config = dict(
    n_head=8,
    head_dim=96,
    vocab_size=34011,
    rope_base=10000.0,
    init='normal',
    init_std_up=0.0128,
    warmup_steps=144,
    batch_tokens=131072,
    doc_mask=False,
    dataset='wikipedia_en',
)
Each number is 128 + 32 x the weight over the matrix's rms, rounded and kept within 0 to 255. Layers, rows and columns count from 0. Numbers have three digits each.

# layer 3 attention value, 768x768, rms 0.0725, rows 386-411, columns 256-383
072171151168207122088115128095109111068114092232130197111108138175110117084149104142084076122103152070156104120132139057100130108164083159134103138082185103122186145144087170160126130157136156138066078137116128154165146099112133161150129163128148106130116116162130130103165158118139156097116141117130098156058122130085141148176103127089129111141079144131103038139078144101168075141120
125108187167158157145138133128146135137125077076139067104117142104104109130118106083157147077141098096145155104073114121108122160129125099178085157094138069111150111151167126065139118112141154196106112126120127157149155104128131075100124153137133170156123098123145170099106154084157200189092121118195163160152069083107144177131100151124108170150111122098110083113160101166176122145089
136076163139173120146130118108102174106125137144135098097157159105111076065155126096122142131131187116074118122080093117171115170123131126119197140137133109109084146114143125092141141070132088109162146190099123115098118146073131074121151131109158116138131089145145094127132125122089135066089103138174089123143166151127124082131107149115126134150100099074088156124115220173169111129118
100157177154090139140132143125146122122200216156162156150129102137123104115142198173094131091157152152136134115144105132122145104143141155136089101141142110144136091135103135133154132113153140120108118116067131121104151126172109155055127060109115158154206081115113146148123134147121118137132106106134139104120072107186119182110096096061156194159099110071153145197163087118134169099160
124165177125115134134175128136115129129151136151120131158122122093179065089085105079077121096122154148109132134135151142146165190077116124101084078097166150151130117107125113114169166193099091167103143131135166182068139181166117130098142067140120141144126088129175103106101130133135124122133193128151116082129076103122111111107176139071133206061133153098128106126149144171137164117102
142131135071153099114163141174116150103155090095159142139131121116106080133108079114112119162094079085174138176091122132138146162205121113105152161090198119133147150202163111068164138132092116123163113161197156166142141158141187122115153106069139143188106116167147100134141112087157196130145069052149180141156122167122137099143120123093097139114161187130157116111133163161103071135100
150094125056126097144113136171153129103086124151040125114104125129125122123115134101146090103112074121116098094125156198189102106164151132162194091089159117111125139121104109106128174138070184119184112078124173143127091135144150151118098126155173137136150129108128088138136114137123159156202135078125091129162102131134176108181106105149108166151109157153097119116139182080178153107121
167153124184120149111161158126124169129178109196127088144132132130166131122124113143158143124189102102116133101073098143190133119165119077155072140157163122095120131129076157116140144188106145122132085137137123178089088150116071065098169100114205136134093153138128117150169080158117118088155130132126175089123126118087095123066159115124093123097137111200110073152120186129088071139142
126073099066122107174127091113099103101129148091136156073124123139120134174113114138211066169124176151152150101182113159085144057134112118182075094109086127084127124138158159172166110099110130134135135106168181109113118102146114117159129108125119181091145156123113132167166110152082131158131123164110081126131180160157110168101113165084098150130167129094130080174087206101213129154110
094083115103162122053091114174117121123138096118136122130152087137141108146114128154081112143099119162089134113171110127130132123080106113135165140170141144147168103121156147166067086100108149072119119132148127186145136105170062186111099093161231107181144126122157139167135127110137148138148126131120155149113136090149165164133128113118120127196138112148105107119102134158078065070123
074198127170128159141105143090155123100105179121106155127112120190154120100101153137090069118156162133116113117102132097114123148098091145139152087104081128127139142114094118113120116119079171177133046144132182120181156101124141091138128175088110124155139186121105142122166087126129156151164165162115120128093093105132125105152113096147153139163108125168114093117162116059106136168129
088133145114173127089155111135092116098139080114129118101090151126153134130082157091164125125151153101149158157155168096166127137131092123141071108122233190120159092143110159162113142153117169117104143108137179214174104129106100091107105109157139120102121105129135102145158147129115134142120102081148119140122129125128092173092106157158087114115175162194123211140121142139111149163132
164126089170118062142171068113147137131122135134146115145104144138110162128092139127159116067117114156086175141139143111137082089133108126137140148108190104165155071091104121170063131147154131129105139146085124155173175139065115168145088152133137130144078104119166143166157116136173131158170098128177131144113121072103172124185127097117133130148133069131147145096173125184127119123175
105170182162108205178170128142121115130152181152102118107103136095122134061121132138094138068161128161098125155088098144121158106117097075080161159123119168163143145110116162158103142099101167169129088169123113072170134141138140137125170160108176189134105110113077141120185123140117118124156098173091113136092142122116082133094121138161162161162061125138100123112077093206102137123145
155121110102119120154141114099131116180174138159115081161102099098131062093114126106157176126105130150052103086140125095192126118104145090163131080117124127105161164094139124120107045129105150101105128106120123125152128187095114127101105100159112149100089061125138152141133141166154085134164134148136147097138128142112097122101156122134099100080088143169149133100105117119120190123081
076158147111148182147166164164090086130157112199158085149112113122127196112123124104151111143151185125111167154146146121129155147204092120106141128131153161093176147084130143074160093175088182125188145120167149142164159165090074123184097105128080112148195186165107141142160099122112110165124115120142109147130125124077093141108089140083100135104097153105145111082102108118147086141125
170118145131183154132169141154119091166154089175087100108151174099117064100129123075156092128203119153135084165097088099160138125150111105114145125105147158107153176116126133132111162118107076091125076123164116143113105143181178136099146130135109115156154155137145082118141192112168165080131142095110149162135132105162124117135109163142108173163160115131123149134125099098133127153120
169139119086146125215185077126130077108145067108167159094160107101112103126101084145161157160151086147149127076085165139097144095139160174164117127170130114116123197144143056176196124146147114163139182166117125144117111102136208146123102106152092105140137152124136198136072095192142125165124099127166149139126160166086138142100167165132142163188121116151138138151173122163158122115083
150140121103140118134128090148169115154138140118148135142183112127114084106129133140153133196137164126161150152116152116140134038112158117182067110108175072113146161131160081167101148086087141161132100138077105177128130115146104105183134097099084167150171075131129133108104142099120150153123103160106126117167107112163120120126132139127136158121118089132155193123177168123119106093148
110138159112117113101114070134093133075085110113188107098078113136126114161121125131096134096147108146141056099135125163129151130126067137138080104175126135166121068086099164137133166138148138113123099067145138126143111156112115143104138136157130121112157121105120123140102113149081113103145159105153161157099145140129117150144146093114123095103105088183132084080145167118137095183123
155092060106212142124151162127075152162147093186087080176112183110125145129096122120121122113197097155087132151075180114149163069115100073123164051096106099147107167071118141087110116141192154141119117117146103143109153127099102150114110159203169154109098155142090099134199108102091144143147091131169154122166106088119119151150165091157126135118131126126164121101111235108119097094069
106101177163127151147103163187099130160083101086155132136149134150155137124119102143115138146189100118127135153115117134165103125101106129069113162140171144172139090171076126113065105128076170120089086121156152088135118132156099136151101172102152153147161097161126120092177110133167148103178123143106113175118139114107067126133097120143131125143166155134141108076110120135105129083111
154102118141116174136151121134176152156154175107127084155094215125198146073151098156081149093117101188103156129119143124118127166156145166125114132151122040110127142094138115116119122126127171093130105055169156131115091168108140110104194109106112087127105111130161129085164127151173165164137164192109148133205143127124158091096112153161128130125169115114122122108160112138096109156109
241151134104118119143088149110115122090105157108146132170160116152101127140114141150160158127120195123180146127140154112155135147102128137134127158167127125157103117148129134113102094111136131116119172127163149175067113171133129123181122148120152132149142130097082124062172045144114070076148115132121121155138105103091082162170126137168185148154089109109129138078155104110080118077158
176059201174136154085131170167127115087105109106130115111187176107116108081097124170153169146113071153159146159109102157160072130157149179112078111109131102139121071148105138152130099145122158188167164061082180097097125145154159108108178123178169094153117139148147150155103085118143168069153175095114098119149145176174124098084133084135143137157121170148131079169144168097103136094115
116151132124162208154166117129131102160149115147116152211149084091058123119157147104189126093139168110173132079158138162152125104189130136110097168105085136080146158104125152135194119143127145159136140157130132110135170154101164069132120153159121112135136145183132159102127142158081126133121055141146148114085121141106100077091153164156169101169114143117105119153158161116132097173163
# layer 3 attention output (transposed), 768x768, rms 0.0626, rows 386-410, columns 256-383
108138111114114174107088108129119102183115148108088114139085102130177166119109070171136145124137108136128171119125114156131128178144187114089130077117090100127136069108118149127118158116178139137144090113162151159095120095155162116124110137124120187104129112156123195145142142182157156120153130179139157145161143167133117081071080142141117147148161137103148152089103142098094131133116
119093101101096122123131147078132181103107134102153126125085133126101096154102143102079123156113140120135122144143118112146149148116135137134179131161093121128094141092097133167120120156125130128078091128131105077125091113096136162146119155136127121106143094125106121144096110092121159123132121120082130149164102147175144124113093103141200079142115129121149169168114154100107133134139
139120117094142114114055103133072133164155146070196109131108134099117153162074147208151134126114102130126114147161130134133129122117124099128133171099135164144163130163154134107134146181099128168154099147132119135198131149150142078143140112109105136141090136139062101095182145143113157146160153075120162141133073124144187164134142212155182093135138163154129140123134062114110146090074
120167122135139101084114109078176116123145065165093147111121145148121071142101096137169139170106100171074138129110126167100116156112127125131142137128142134146074132176119129160094192133149128169114109173167167099160150082142157136176138182173154136065058156195120137057137139091128123128167161157116120130105122169172155074134141170192141076151107154164163117149147175165128144167065
135121096141105141124102157144101173110103125113157136160106155153106148189105146116129193155142088118113118123105145117124123137160169143140148089121120056141132138174119130159119095068142097118142176153127107136144075149128163141124134140189127121094145143117119104128153108129151139154168085170113079122124162118161142159126096093150121075130099161108085134092085153124172147163183
144099139132148174151131112116116142111080114117098051089184135097176146124143111149081152103105151149108154128118136173163108133088105141106130080096182096103093112091126137159097118135106114150061124116056079147112124145122081128177087140118055089145141118093103122095091153082117152111066169184120123125126157136127076110094163149167146124135098070157119163129103091100172119164103
158123103115118156112147131177125121090134096121152124119095145137120139145217159147105116134126139090115129150175131113166131126102067124138100096103124073152161134193152172124120067118102118102122140178114108138077168136122139138096091153124120128119136187163135091169164120148122107140163135103122142172075146155114114122127130115097130120112140072109110162127155167103153115130148
147099095088076128145111086120183133206147096086136132160145105119111162140137142101053102106111142138129130163165073180043202114144193063063140122170107101129140142172149097119154169060164107153133185108087120128108145104162070153198107157132183087093116134117088144114129166110096120167121163180114148160143073094176160143154097122145133102100097135193149125070140096113137126164133
121133152129138097106126126104118126199166111139130133175123133142163100086184081085096132133131122134110060111145122064135076161103156140101130120155169122124132168144130080138103093115147142160141132100110082119235141123152181149112133115078109128127106087098177165163125108133186109128124202130132083123161125120055186139117131099165156114127122150152124111064119143160139118089166
170136143172126168132179127087103079113104134156095109135145143102117120122160137104133131159127069114101091131110129135144122164163168130115098128128110131117096097119125141126178162165162106111182143097132095102121125143126130134191113123127135129106151191133159124175107127145124157148111169129115102114163089114168107055140149116180119144119139164127120166123168129117184180143117
174151143134147124108166115155154078136176136154098122095134112130056118084153117106116161157090149155089113139100131147122157114087156109111157168138102150135134137140110085104118141085151097119146117087176151098107159137034102104082152089144146140151127123157128139128105101121127142136121042130128127158176119132145147119083145179094129152121147168083106204128057119173128105107119
093156105066156148167175102110151148131105126108085109143151099094147108128185066131093124151145123130117142053138117141098154140126167119111119117135119101111149163081159072068098080063098094197111173168099070144119112110170148119093134138094138141148125145108094136155146135101146133130104128162098157166103081107117121128150148153130148085088167146097144070080156089140156045071139
119152141173128142143139187149102123116100128146172117110098085166163111120112106182049121153105110138126117142116062139109141180153137109122109161151116104190113109084105116139208110106109086129105106107181094163100104078116122184117109112128193138119169124148104156081134130141118177144112131129090123088175071147152172093139144126127088122142122132128099088129111134126114097134149
154145182124158082113144167144138118154120150135104118122097114111141131169138140167154133128104093093183147131143103190152128156163056138162151065155126126103132140114164110109114132151189085116134088075178126144080096111113095153065140124132113083160139150134128159135143124133124125141124106165119103124092080092083178149122116114113118124159160120170113150147111119132121112187068
156099144156118078161127135118112128125147164142156141101117191115159146136156098159102098101166121131158122138066141120128079087102168104087099106117126112129094139167170133142185155134142085167096168121152129131152163145098140084129112146108171163118125107120156111130131125149162136099139119138117092096096115073136109139161151129150119087135178090119132109078109114099102100142145
155127154129128087146154105152151081153127068161165138101179105124149133124100133106133102111131117139115151173173091136099111128121140133102148092126147160080115167154152148170105100136101102089066092202093134108147136157147169083149189144116154148082101125110143126094087133196114111168093110167084146123129139174118165129124163188173157094166131127141106129175133127127106124102113
138119161132059139069144140132087132151124146144142125114140124123149179144109107157099159122077056138179123108125172130109120133118141114100071154174103135118089127142109112124148172145176178129116142140097139094140137123099099098119061144113163095120136138086097133143123091170111128129086096102158110117146096182108161132118110094179143125068106166159153141117105113083056157113117
123035108103129128125045119140167122086130188126133162143120187092144086148133139121148112085179121115166155106123114064181151126155091084117105110091155123144098119094118131152162103103129166157107095116044077130187100106152102113142183137112160144047108096116152133155171136091139168114133183152065089098153117063117127069116111093156116150112091111088126105136153132118096103165148
117182153154181067194103123142121157051133149109105135116123129135127112154085140099151161107148108110126131160170155125137110172113071147107086085096088128189097195111128155051133109173123150197164176156099129132169116134172138132131135173168135046119085121123149176097094151118113098117109137109139085129163134172111076096150133118155147106179099162087060130072138075136143115149111
124127156115110140144067176135127088061148085146113127138130151113148128129078165083147095146127154165097145119105131087088161097127191088112136126098129098150065155182100114167115087108149101094143110081113123137158112088161099156124140118123184122127128109154177131127126122168152160141122086155110113131135157146163124084138143219152135104108147164100144141137078118184119132052113
146119139124097102141107118090153121145152081132157121142123079110192116170111117112156073087118147157133077099109096092098114148126183127132104164142145135144146126177130144156141098078055090113122186149103136129173088133121186146157117131119131136141158109160140161160109174157100085167124137176146078147116149124102120102074156149082165135094116119125128192139201099129128149159171
149061126123189109116155089062145164087152151131122140098125127093091065108124171123106126130087155187129095098102116133134107106152108132149122181147115176109148136106104169069097145143171112101155128113137130208137104117116116118097138138180073136143106165118127118182108107165072120132078147113129101088132097174064138026098140076138098128103114097166126087131155119121162156152170
171085107187145080099126205180088167097116073142170150122120081111125103119101110147163138111109135106162125103042085133091119153119121089169138167055128125121110133128116153168113157131162185127098110101145094141097149141119163126081102118130160152161107159135156168116140130132063155101118131113160094160076108167117140151127130131089120136078105134150149138138120138133120112132170
078109178092109133109119111092136102097150101141051148094072122139120118087168130127108128118158121105123098097132153107073150093139096146169080112112106139148156164134095164171135107129128077135164075119091121084180149139138137149135152135208149145067129043164168134139155157136120157151101111106116178133111127098133121095094144171122131099143145152109101138158104122206122058147110
093136116104098116133128156140186100105174088137157147148106107104168092177101134125135128099164182160123147133123132112124125156045103091146087112118092148095033138125129043082150181152118143135122072170181157105138140123148098120138131108132144140092082101193157148105159121059183124173176095165140176120054195088134155139128135159090140141117106110105124134125129115113110179073110